config.yaml
activation: "geglu"
norm: "rmsnorm"
norm_place: "pre"
norm_eps: 1e-06
tie_embeddings: true
parallel_block: false
init_std_up: 0.0801
lr_head: 0.00745
warmup_steps: 200
decay_shape: "linear"
batch_tokens: 32768
seq_len: 384
doc_mask: true
train_tokens: 144100000
Each number is 200 + 20 x the weight over its row's rms, rounded and kept within 0 to 999. Layers, rows and columns count from 0. The size before them is the row's rms in percent of the matrix's.

# layer 8 attention query, 128x128, rms 0.0558, rows 106-127, columns 0-127
083,174,199,214,194,193,171,208,160,181,201,176,182,174,178,197,207,253,236,221,189,200,194,225,179,211,173,188,175,197,179,204,189,202,173,205,184,188,218,167,206,211,196,204,227,207,196,204,161,223,169,212,203,196,193,202,221,227,220,230,218,192,212,221,191,217,232,204,217,180,245,203,210,209,209,167,202,193,238,151,191,185,197,177,162,179,230,197,218,187,214,226,210,207,175,191,170,219,214,180,180,238,182,213,222,212,218,190,212,187,229,229,181,206,219,189,196,174,220,191,188,217,222,169,198,180,190,189,201
079,216,175,246,225,199,209,221,201,186,197,206,220,199,191,227,168,186,196,217,207,206,197,184,184,194,181,225,235,204,200,158,219,179,207,215,143,220,206,202,207,178,218,213,207,218,175,210,202,198,210,219,213,219,196,218,200,214,196,230,192,228,189,189,247,201,189,207,197,190,195,192,182,231,213,223,209,190,178,215,185,213,213,215,210,146,224,183,197,145,200,186,195,205,226,211,196,203,162,233,222,200,215,211,166,190,227,191,207,229,220,200,161,198,213,193,195,217,214,168,232,167,248,214,190,209,192,204,196
081,194,217,213,167,183,200,172,199,237,199,219,201,198,225,169,192,214,211,215,230,197,188,157,223,203,208,205,210,215,232,204,147,218,211,205,210,227,205,173,150,199,177,178,218,194,184,185,212,188,248,204,179,215,190,225,177,195,174,208,224,198,177,194,177,206,225,218,203,207,194,220,167,213,217,220,186,202,207,219,215,215,214,187,211,188,232,210,176,224,231,189,202,232,227,206,230,244,223,181,231,219,170,205,179,211,191,208,175,201,197,197,199,246,200,171,196,219,212,190,192,226,212,223,209,197,178,192,181
080,182,217,187,187,216,176,195,216,183,199,205,203,185,220,204,187,211,186,178,228,193,207,196,185,177,177,230,176,190,220,192,208,189,213,202,198,190,174,195,177,246,203,214,185,219,220,200,162,216,194,226,195,197,201,196,150,183,191,194,193,187,197,208,217,251,217,186,224,227,161,182,154,237,185,231,214,180,199,206,219,170,173,211,212,170,172,162,168,182,217,226,204,181,199,189,176,143,186,215,188,204,184,216,184,190,202,196,239,188,219,200,232,195,217,177,184,179,185,201,194,186,187,198,214,214,234,203,216
091,156,214,173,195,216,192,131,203,211,228,203,190,221,201,231,219,165,212,194,196,220,169,200,221,198,185,210,230,181,202,220,214,225,189,201,198,240,181,246,196,178,207,226,193,213,193,197,200,183,204,198,178,232,195,214,223,194,231,221,193,201,178,203,211,191,153,211,200,177,175,214,201,203,194,201,193,225,177,218,194,173,185,192,177,163,156,212,234,180,165,203,188,206,209,207,182,218,207,195,160,182,189,203,190,187,161,168,199,202,185,193,193,200,207,199,171,183,212,218,214,195,177,203,215,175,227,190,221
072,198,200,181,186,194,228,173,236,164,199,214,228,197,196,210,219,191,228,193,198,189,195,193,243,191,206,202,189,234,203,175,203,210,178,224,209,178,197,220,202,222,223,206,215,189,176,196,183,187,221,221,185,175,175,201,205,226,161,173,221,210,165,217,200,203,174,183,239,214,248,228,199,193,206,167,207,191,194,219,202,189,174,234,234,199,201,186,199,224,212,198,169,190,177,214,207,170,221,226,199,181,200,216,178,218,191,200,184,196,177,164,214,205,206,231,222,180,222,209,256,177,206,179,166,172,189,205,217
076,180,197,217,149,186,242,195,216,220,187,202,210,205,213,199,191,199,209,225,191,229,214,183,200,217,197,218,174,204,201,199,211,214,185,203,189,193,235,207,180,211,159,254,198,171,200,187,191,179,209,216,210,254,208,236,194,213,180,170,180,171,193,196,198,186,180,192,178,219,210,209,202,193,226,167,212,183,182,205,196,183,213,202,203,221,202,193,170,173,221,193,197,196,171,172,217,199,188,222,220,210,197,214,207,252,194,139,204,215,210,177,157,246,193,171,207,205,213,193,215,204,176,200,202,229,201,180,200
077,238,138,182,180,226,233,212,203,215,224,235,202,192,218,229,210,209,204,205,209,203,200,196,217,252,181,183,196,208,190,186,218,152,165,156,214,188,227,184,210,253,212,216,194,179,208,201,202,233,215,220,187,178,204,221,172,223,182,204,200,201,186,189,185,187,238,191,196,223,183,211,199,214,182,205,196,185,203,213,206,210,199,218,210,219,209,179,180,228,199,186,225,189,193,196,231,192,210,223,203,176,223,167,223,222,172,207,226,152,208,224,195,179,224,214,196,192,211,199,208,214,224,191,202,180,215,199,212
085,206,164,197,185,222,203,189,197,194,207,226,184,210,197,182,166,185,197,209,180,171,193,214,213,205,237,179,234,179,162,192,194,163,171,227,215,198,164,208,226,176,203,170,190,186,189,179,217,181,205,178,203,197,187,203,213,236,222,215,232,179,179,176,195,196,192,218,220,179,218,174,198,216,179,178,185,205,196,203,182,189,194,203,232,161,213,182,201,208,222,231,212,202,197,186,150,213,189,215,205,186,192,216,208,198,192,224,181,186,199,223,161,173,208,235,162,159,176,215,172,195,207,221,213,228,217,222,230
091,225,192,198,212,208,198,203,136,204,227,199,188,189,176,214,178,222,215,205,184,174,179,183,199,179,201,216,207,220,192,195,180,190,196,167,178,194,200,205,180,195,202,212,196,193,214,164,200,176,196,237,206,202,181,178,191,191,202,180,221,226,216,233,226,204,222,214,198,187,217,206,227,190,182,177,157,189,191,230,222,221,197,172,195,217,191,202,166,208,245,154,187,212,193,213,204,195,167,221,216,196,193,229,195,212,168,200,172,162,223,195,192,221,189,188,223,171,171,157,221,204,166,196,188,231,221,190,176
083,217,227,200,186,172,221,208,183,193,238,220,247,175,210,192,224,164,192,246,175,153,184,199,211,194,201,196,202,212,218,213,209,198,170,193,227,219,205,206,201,185,207,209,244,207,172,184,210,156,196,217,197,222,221,194,211,168,166,177,175,214,214,203,188,205,233,155,227,204,207,238,215,174,182,223,198,193,199,191,155,230,204,191,210,205,223,187,209,194,215,183,192,210,203,174,185,159,208,222,196,209,188,166,216,195,193,218,219,211,213,213,181,232,221,199,189,187,206,213,189,241,210,203,204,188,196,217,206
084,202,173,235,179,214,206,207,180,194,204,178,205,232,232,244,184,200,216,228,170,181,184,221,215,253,234,186,200,207,192,191,216,183,200,187,216,200,192,223,177,211,193,235,176,198,175,179,170,212,211,204,204,196,201,202,182,212,213,265,180,199,204,174,211,200,169,176,224,207,181,188,189,202,225,202,177,224,217,167,208,208,170,226,198,212,206,198,193,197,196,167,179,220,205,172,211,215,229,207,196,193,201,195,169,160,184,223,189,169,201,190,219,189,219,209,212,180,196,173,199,232,215,214,187,254,198,193,200
084,212,220,203,211,174,197,213,209,180,171,231,216,220,226,199,183,226,218,212,217,135,204,210,222,214,196,218,197,179,213,198,195,222,167,203,200,207,223,163,169,203,171,197,200,166,217,190,232,179,175,234,199,214,174,191,181,223,222,189,202,165,201,161,236,198,194,186,196,200,203,208,195,195,182,226,215,188,208,252,198,215,198,206,212,179,182,206,217,238,179,192,204,222,179,186,158,184,201,199,182,232,250,196,226,193,198,226,186,199,170,212,182,196,196,193,210,174,178,202,196,218,202,202,212,188,173,169,189
078,196,219,211,214,234,209,203,205,173,227,228,197,186,203,222,229,226,208,195,177,173,216,234,172,205,207,230,202,188,212,228,185,188,223,233,207,194,196,163,217,210,245,192,261,191,198,219,191,157,190,192,187,177,214,169,172,184,179,208,201,248,200,183,197,196,223,216,217,213,210,177,239,217,185,179,219,230,198,187,204,191,182,202,201,220,192,202,220,155,202,212,190,227,185,203,216,202,208,174,179,196,196,193,191,207,164,178,198,172,190,197,150,199,202,215,224,193,197,183,215,187,178,194,192,172,173,193,190
088,170,239,170,212,195,151,228,197,205,218,206,215,217,213,224,193,227,169,202,186,241,196,202,189,209,208,227,209,207,192,208,221,181,192,208,180,197,210,192,193,200,203,177,173,227,172,200,238,190,193,193,191,214,242,196,246,244,199,186,216,192,187,222,212,195,211,166,192,178,171,212,176,183,195,206,196,251,183,220,215,198,207,194,248,199,196,217,190,174,191,221,193,191,230,218,200,169,217,225,204,193,186,191,217,210,201,208,179,165,198,178,216,223,174,198,202,170,208,187,247,204,194,195,171,180,191,169,206
091,188,235,223,207,213,204,213,184,213,206,188,194,216,246,209,198,198,226,197,160,231,238,169,174,202,221,217,214,185,212,194,204,192,200,179,185,224,206,184,164,181,194,220,213,165,160,218,179,192,179,216,196,171,198,189,204,235,170,191,173,163,224,201,185,221,213,207,227,204,196,207,183,186,206,204,192,196,193,207,232,216,214,203,210,198,183,150,197,201,189,208,186,239,230,190,159,196,195,175,177,184,233,226,201,226,205,217,214,193,151,201,197,186,224,162,205,213,204,239,180,174,192,203,216,203,189,186,211
081,158,201,226,207,193,189,166,204,220,200,184,178,209,166,191,159,206,225,151,171,201,241,201,203,233,210,180,220,214,190,199,200,190,209,184,161,212,192,187,221,203,211,187,209,200,185,207,181,210,221,209,161,167,197,149,181,203,196,151,195,205,177,191,204,200,179,189,180,221,169,243,230,212,202,226,213,222,175,212,166,202,225,200,192,223,208,231,235,199,210,215,210,193,213,205,203,239,206,205,197,205,203,209,202,182,184,165,175,199,165,215,182,175,217,203,220,192,208,215,188,204,181,180,213,220,217,190,186
091,221,222,170,222,222,189,189,197,206,227,215,203,182,170,181,212,198,194,178,188,209,195,179,227,173,195,203,211,219,186,152,202,203,224,236,218,237,234,188,178,210,244,192,196,218,174,205,147,199,180,216,234,198,203,185,220,189,210,212,222,185,189,168,194,179,159,193,184,195,202,216,195,218,194,208,241,193,215,180,206,208,160,209,231,187,210,238,205,190,184,210,207,218,190,180,232,180,197,223,201,204,220,189,211,202,222,183,208,156,188,217,229,202,210,229,205,243,185,178,193,198,196,223,207,201,229,186,182
081,191,145,166,247,198,205,191,216,242,187,183,193,209,213,187,225,193,174,233,190,171,167,258,233,211,229,191,211,220,182,197,218,213,208,195,173,184,218,206,200,227,231,203,179,184,196,196,167,214,171,195,170,205,188,210,185,223,195,209,206,190,181,182,218,193,210,218,215,203,205,238,205,203,189,199,227,200,187,188,199,165,214,226,207,209,212,187,197,191,180,180,211,201,200,217,209,213,204,192,183,187,184,205,197,206,208,217,217,232,208,242,213,170,186,220,200,209,162,246,227,213,186,223,169,210,170,213,183
091,187,187,189,202,200,186,212,237,189,210,174,170,193,182,212,242,222,231,244,195,233,183,193,166,235,217,186,196,218,196,180,192,176,167,195,203,183,196,208,197,207,185,188,193,188,216,187,198,228,199,197,158,198,220,171,229,162,197,240,182,143,203,192,213,204,222,213,201,168,196,177,183,172,197,190,207,206,194,181,175,207,192,187,189,179,204,193,172,216,176,193,227,188,163,200,222,219,219,227,196,191,212,183,222,234,190,197,176,198,197,194,198,203,155,240,205,191,179,190,200,200,150,215,190,188,220,191,213
088,218,215,225,199,201,202,197,238,170,204,194,194,203,189,190,146,192,229,183,161,176,204,212,199,193,194,239,199,177,195,202,230,210,190,190,181,204,240,152,197,229,189,201,177,220,203,188,208,199,216,240,185,201,166,206,196,178,201,205,187,197,209,214,186,218,195,201,224,177,209,163,211,194,182,195,175,222,191,223,167,215,212,241,194,188,211,194,189,207,190,170,195,180,154,186,222,189,220,181,226,182,188,194,224,198,241,233,189,169,209,224,203,218,222,194,212,231,174,181,229,184,209,223,208,229,187,212,175
099,213,201,229,191,187,187,227,218,189,234,223,201,164,208,176,166,184,202,200,193,218,196,215,187,214,207,195,183,177,185,170,205,209,233,221,223,217,245,218,205,228,193,219,193,218,204,219,173,185,173,198,199,191,184,204,210,206,187,187,226,194,182,251,187,210,219,184,195,252,194,196,210,191,195,198,200,211,224,241,230,184,214,179,212,177,165,194,196,221,193,176,186,229,169,187,195,203,230,212,172,228,241,211,188,209,212,227,186,188,183,207,214,230,220,210,224,171,193,180,227,206,171,185,184,200,222,232,167